Weights of a small transformer language model: 26.9M parameters, rotary positions.
Each number is 128 + 32 x the weight over its row's rms, rounded and kept within 0 to 255. Layers, rows and columns count from 0. Numbers have three digits each. The size before them is the row's rms in percent of the matrix's.

# layer 3 attention query, 384x384, rms 0.099, rows 326-351, columns 96-191
100:134199180092180184137115145125120125124134079097170141126141123152125097103117175109161108126136161091143111112169138063104125095101145172164120173120115106112101110093115098117106090202201136164131135127112083172151125099127133086154130151116163122087183108115164168130219128130103138105
094:165131137148140104163092191095099124039186135204187135145102125147070099154094149134146115140145169066106104080110111125130088112108122106158116145130127121080158109083134108119155099107166124049136155145153102114168101073132180098138151166195117122094106177119136148147101128132142071161
097:149088074057059143178151165196166124070135134164084146188137136128195127162140064191130203100096180121118112123158139167072133140090127112095092059146180144150096158067088130123071133062142138112150138169152097134142116163129127169155098140175091088148165181120119135077126098173096144133
089:155130100164155140133103128150083079144084133140172085134146149142109104255149125142130164103108114129107133153133118130094173162127068139165151131130171158150078114097137107135248146118207090086193148138128104144119111173093125115148160096136135114065198093121171141057187119119145126125
112:139140112123114126118137175134129179122102156172160177150151111116036136127155114136116152136139139142107143132138136135070106128118146115081113126185170143099145140116111128066124099060160185114126116157120118117117075116105131125151090180190145177172096135114123127148090098166094074180
096:131139141092178169078175136073125145109095131078199140090095141118092144113181159142151167121162127165164088119127117091149092087102157086152152103207112141178100134160147116126188156094117111127103147121126169174130143136104134179133093052128084094142125107066086124080127122156164109101
095:087133147189073130165082133143099131120123105147109081150131111111118137174165122113107147104142075050147179133138101136130133157118083129057123121200095068124096104149214145103117150133153157149184116154077152101140153136160096108165092110136146101078133134089169150131146137145082081111
103:180162168138175111162075096106075088127147144094216075090070128155092148156105162163114091104167094137102117119160123121137159131127115150122122148099111127084109142091151033109145118171100145138163125081088155129127052161144161069138133128153121132073128096117154139090145101149137155107
086:104089123121151075137178089098113177146118163101061151144165154102127165049060112159132048134139129144129124133119163079127182098197191134163119162115103105139158119117075091166149114128151050107086093176141199130142135101112164080167220110122148145181174079134126138161188120116137128177
090:171087077103099118128153112146184143120136147116081119178147132114186094106093132126148154159062162172045145113113125151102119151125121118097119122163138134093156133156128126120103078105131135170090134086107155190168146129105067120127104154138080118136113142123115068166094155125113085092
097:156181123109146077126080115168142140098186161131094146143106172137101083051072141144149109173158119153110125132121125072158091091123105140083096110131123046102136100094114135147162108101180144131152137153115153123101103061131179048132142167150073155125132112163138108137169069139149086120
089:134159181112084125067199112088169188163093124125141099105122152102102167138097113120074081122140116167154077170139138110086102089109113138062183047033117127182122171126123140120122090189127168133130131095108113139131070122092198138081164127146131122136147105096076145116148112179120220118
094:093103109139083080083092117062155128123191075143151133107143161144088111128173104132135112149135168077106118109157142057177127078113138089130161089142165115134043163058135147099189137191111186116119122185109094147165142076076112140113152156127132175141064135150106150182083094123144127066
107:142117124070151153111175142112118086042126114120128066146113104116133164091095105119110121124152136156145124094097104117101082080106158077165155074176141115162137120178113124123111076128108182176152126062161136079114177123150145138144148104112141167186109129125163160159108089143166139116
116:091083178124162212196148170141097126187135130106049106120126114133154168159152154129098168092103148146076158171144109171102160111171122168084152187167175115202120133124123137100065100146124170127093116145153117136075183157174063082062059169099185102130105093135111177120100126088114171114
103:158122088125162167122157090147116096155197186066075113098165188153098156100134123146113099148097135179119140184165137156129217157131109122133141152175142140181147126115097128057126086124167155168140123106137074194120094164120138143082043181110131143128085121132160103150127095091112138079
113:104129135049149151152096138130119109099091137100148129168141093167148091122122091129163136104117175120108148104130140082098137197132098084138156141144160076180083129110113042135108156098199100082161114082155127118122155152076142204127098095110104152115160174100129151107105108199119159089
116:132171128155116151143062143089110116111099147159119121092145105110129156122123122109115112145164133122141145138106139071107072147089136072168101133161131154087082106176099161104094130102132179142080128121141142092142150101158146164141109172119135135131112118127190090146131148135104108116
094:134097090151158082092136094084153094111134130107187152118129162141125077120104121169171134150127095113081085104104109052134140099117104150123119051108134131152097123070119143070133137138102112132139129161137150120151111097190100147109165091123088129066079150090103075149079151127136132091
101:150174156142169152150056175131133154117116079117135133099101062137152143133131159132135135104108130138110129098146131173141176104159107124085123189098160083127149113122127161100127070099120074156080102123120132102135117110119154155092131129099102134131120097122096245132055141135105130162
109:191140107089113109088200086100128152156119110082134156192124155107067144116087140143134202100154166027194174143129136080118115099100054205133139057128107150146148089193133131128184157120127185146134125166113115127127202092158140115165160134126171096160106166118120122091097092192210131083
107:096126162220119129126113145179110114098103174143107152163099163128183187157156125147113138121148085101139138128197123152083145083159115128091147101132184157089152158128160123151086119097094081146090119178128138071113096117116106177056155156084083128159121112105131202057153137114166099120
117:108151159140118131125123086100114159119091102176119135124152117130051158176128140094134145180090156146087114109108129160109096188062110081164139116141045166126097132122101122108101129079170148149150131153152065063102137091069124089130106108106189149125075135080161138105104106146104138118
110:107099196036100071151107136116124147124101128190063085119163068141136105119144141080118108141115085128132130134122108147152146161139046135142137105098148174134131154152157160172178146157117079116161118120094126125169058231105111098158208194114121109164108099094118120174064125132085143117
105:212107067113120144164095169130125049181130154109169077096162132132184087119095076120154070154069125116120101135171135144188153151114142148140107100116132084087117148087168116099162143155146111132134133128148140168163173126125146136164169095091056161180133152143085016147100176060114119176
098:129133114180112133053152155122103122124105123066114083167154130101088152084151131133136130119134097170129164122106127078100209169159070107147131127114225090138105110131132109134066117106110148157150128161169099106219151093102178105127184129108146152194117148133162150154161147083064141155
# layer 3 attention key, 384x384, rms 0.103, rows 326-351, columns 96-191
080:157166132137131162186110072115149073137096119105096120185107043130139173077107149147096060119088141167105173174154098063148117157066130115086118143167109127183124082130112154108143179139118114125136113128179144128099110154091136085096134081107158142163079156143126131077149173143187150110
112:185108126187110122160188181079117133140117057104122123123159087072097164099121092164102142128118185077072097108138154135119137128121176114144102107106094081156092114142188139142083164017126113088149152133125170130198128098092122117132134122129148134174154072163130109071110171121142131129
080:138069123118082130137159137073106106157116107097121148186127175146161136045172165112171121107142138093110152132109112093102153104102177127128131104132089116213145129136141152171136201071151114118150139121202106131207164139141106136196111090121114166182113037116129106104132166125186129148
105:149152085078123156150195095146182114151143098104133142144124100137129107071047162166162094072150100125088114124102133090123137165048154084107130179190080174141108090140111131108093113149122207098124136146139122177095180142125147048079145133171158155181097111142120101130120093151145144128
104:123122069190097081153143158139111134098155150166136145122132179155123121220171110115115172070141175087105124160072136134140090132112097213059198133134151142118134119199131124174080072149154160182158168057056092106138140119072135143078124092139114082131151136131121135055140128144153150104
116:090093118078217119142154157172154120100164128111135162163164144111134116131130128153153096153117106197161122130216133031098101156147142103157093142184103131135111144158100182158126053106136184114140102118129160206103140147168137127140129112190123114125160116142139139176114084145080179099
104:098099161130137138162147141154141097112153184121126178179128082130073155145159128150178111072050085116103116191171135071129103150085120101084113134119138113092113091118077117064144074142116126146117142156089134151125154098057139086059131099156156084142126147135124118080117096134117170169
074:131103081131095127137150198137111143087092124099160171082173079086126136126154173132104092131125155162127126158088132161133144074175119114109092175125130125104101148125087141148126081098086163160078129110064137156091101132104168074148162115163167141193111200165133167086117076153152118131
109:166164118141147101117064160117146147151100088131142093156105196163140096113127118085089151127141104147127119026109126185086115153122135177164152136146204177093160145106134085144194186163086117133154127146122080108191100132135161183096139148107150132130187087195109119160157168180168138117
072:126132183173055139099111170062097168108145134132148080085121204149151138136125120074148149053142178098134127113154209135177154119153134158076153115127109085172088196123132092141085139127183147133135233128133133080160105138125111110135129139146149132125103123084071104072194107093201106144
110:184134092141142131163136204137143136100136103089166109067099125166146091112154123162142161114115163112111133074068201134144115127136141149086135105168148205112131105167151116122116176139110128177099168114091143115144148115112159157109153133103192136169140083139094107105162143128159140162
077:080089124137120098155106147092124096138122100111116154139161135124161099141119111073113098123104129154194129162175170155110133063178119115168127111109116114085135175176119183110135164111139131135167159110066141154100128155172108126163137105128139131126159163128078130093068157117134120128
089:146138089148119147169153136077167120137129107099103179183092139165136141127127137143115128126123158125122130166170123099124091101104134165095175103161059119164179086160145147120118146132105086139145137088113141128139070067082096064122174116088096113075147123085108114065137165127130153127
109:176118100092091132130140087156095116182134135114114101147107069092086078107108134134140143130115168171120146141120094137128068145170121080106126132110110177054147088115144201165143115135135169099125050137170141134072123141155113148204098128107196163133163187176142139159119232165074131161
117:114096125188120120151035102132098174120095101141073159170126120076057139149131113175106116156144218164107182146136139155178083069113110148109159087073118108093105126140123118094122064119082135122078077108214141092122087135081140142186143090112219148110172179087143147093145186086096091080
107:089201106078150090132071080162132147118164115166098128121098137106092159125155139220132128145158144145138180071159096108072157114130077166124141081142182100105127038153126128145125135098071132117108130029119104080110079124142084128106137139133119135152142113089089146102189176062097088152
128:175153131083139137078082127146152105119156134115099126099069065139095076077049140134170113096120152119023174099160132101139106184132129136144127163116124195121082194078159189117111165151155207126105106113081163093104168108157115032057106147085153165126110091121159103104179133119131149114
111:071091114110099114134171117103081153087142130098129078158123192166126145114161125105152150154132199093168082062128195131133051123162135078174136126118140166089129142127157209192117106154168121105126081137125128136166134072082118129158147103094100100148127136159087170083096125169104086135
088:141124171102149111102125157131178089177157130126129156101158168132131139153073144097133127185125107121126138083063185143115123128177114143117141139115129124227133041121096106159112116111114145164090093107124139117124094113154101044111121124097103144148177102129152084117127162084131115123
109:094074205143178129066054133203174129205165177150125090136053102125097140165119204122143109127100114161087106072156089199133125093142112165117087168141079090127122118095135078158133074155139111064147090161072107133119090157100128103070082100110119161128148122139153159099103130133128141083
110:182127110122094169132160170080104077225145172126132157104163096139119128119166152134140140121123173127119134077114044156109098102149122188123089145120113147142134096135108145122142124102123113120136136140115162103158118112171073228143140127121127120182109092131141091124111135153145168119
115:102169101175080076118050074145175130139122136152133130132166099146165181156149145152157098148170081200137139090196156098149155156101108154162104074114199122047103112149099056081132135095091094129130071116127145154179113110172127114085103129153136105088114135112186145124134140163132131137
122:000085146116104128101122155230142109077166147133067126091086215124066173143134109143085144124148199137116112129164178180134119098167119161168170170156159099125157155108161201059119040151161151101130100115189110138116069100081142105173123126146064150162130184133143146142086130066114118120
119:172105138097164142121151098089108150156094099160108120104089115148152150155106093108210098117123134165144114131087108160109119144119171096091128154090079099128162107109160081082164132149135090124127111106167130118164120094149183162103114125151074143154113160159166138118102184145098143166
113:130175168160146119129177115043139143126144099159101154117114140104136109112048182071154145054128190123134162203137162163118164174105117148093152148176135135245134144153136161151136121161118147116110111129158144116118152110132144076108133128122168123184114080109068130155163160118205167094
098:097096127127070139110109118137110194037139091172085131152131154114098103141130128189139109147119154143152135157086105199103095166130124078080161166106113154057145182177081195108150118161111113101109152105106096114140111113106142076109101136151143125149145150144125156132171089147180168121
# layer 3 attention value, 384x384, rms 0.0749, rows 320-327, columns 96-191
107:100122115127131088164112128126143123159124210111148014141129136080123206093225172130157140111087135127160050146132138143182089043123109102101096128154089123148045129106104152115166128101154147171106131135128159150144123099109149132044116085088115178125115090165164159128101099154116109054
114:151102103192144120089106149124143188135146108142104085167096119110132148135174049121105183128116122105162139098157124110093125114141161168075107144138131101113061119166105109132176104106148110158110123111150075111175131156140135156122114138130220056127176128145183080150120109123122131201
113:167104109131149133165139167102082144124140186106169090183175118050129147164064186139134079151079141118064085127134129136192146068129153137158116120170095114143122143169106148127133172080119155142129134101122204179169154119160146090063161139126111115088135139153098134168132132123102147123
115:120124112127107099106096091130149169127152122097089085132079143173119166139189179134128063109205091114083159097133139127088045148117131128151142200132134107124114131115170102147053146216096140149168143126111036112113101176169175118127161126132113100151115110118138092133115125162158147166
112:122118105169138138125130130112106141112119161143170073132176125148118121115137106105141148143148103202128169132114117096120158050128199098101138159098112140133119141117104119108077200076130179119167127165142103076093075127102174098147138140206160115120090141180177132162097119110139103134
111:123140089145133095066114148147142118121102176145099197179097127147121181109102130124132081119150158098182156130102103132145159158103199135099207132171111123125143143100145126156108161113128127197127129063134117216138164179103120123104186096197129105114116132140134117125186158131130078179
106:091141132107108156153095143142103153122125098157140130141115105157159120155062120109106084089102112140163158162115136153071086100102186090062175129145129100107117132135159157132114108064163072127106156091125107035158113133110175126095054131086035123090186136119134178149074094099129155103
109:139128128135106092188148132115125097117047155192136105109086097131073074096130074151102129146137187205077092157084122133105193059107115129104118131140134138134179119125137096118139087077123137161167152140113100149157078149148097132096142103211116176122159091095146126154115133117139115134
# layer 3 attention output (transposed), 384x384, rms 0.149, rows 320-327, columns 96-191
105:070146112110115128060111083156135116124133116151100132181153124164171109165098168141079129144146083128116092109171107129106206140174142136147146130136145120110198132134158048162138182144093128095128077126184154105098118175126143200149132166130106088096114097142125169135187169090134179132
101:116116199116178175182169156047140133085111123094156187079127160157161109067159160058146087041092105090118093156099061134125203146121062075117161139120120095130151049141179134143136165111111145086118060156129123171132134146160125074120122125158150149196125208110111147119115115128173150087
108:075126130148115092147083137176140129148127121128101156162134085201076158128102137089190181046163088128171092160112055164177062087163117132093113176100138115158129132123148129105115183106132116161124187145200117119094088138092164126133127114113185190123159097130154119111199118120116109137
107:175174141119151072088169127111132112144102058088188129108134178098051132169104165142123173125154104133142135095107173114114178129103214154138155100087099135161149133113099089155134104135104134105173158139112112093136186152130144116190133218108183110151136109090083142090116129088126131100
114:149126155054133053104104143129071128154130171112081068117140170126168132107167073097084073145073140058122116184147084111192085162130062139096117140110100127136120078129150074179192123149114138108097126096077158134179131093131083115117183169102141121139121090182132129090195098104086153126
109:147134181117132156145135115176195133120114086138183151149100137098099180178119157067124179168153143170118112138158137115187105116139174157158088167115151120124121111168143199131155136087145131039105140122049111096143104102170098139112172130163091176102129114127118138174105118158162205077
106:126114126153099133133169106157122110151108112118109137126153140125148115169164104130128133107093168109109112115172129185144140142119040088120128128160107113111123168171121068155139123116096142160107124147181134160081106133134080117175158132134160080118117173074080107093140176125134114069
111:154139114189165176136108117107196122073131068096185093127132140155130135179134135119167118126139064088179105085172094161106140132102140077130157071148130106110144148187198135133175129128142163122078099137100158173103162090116154138150082111130137123084127153124046110134196134159053148082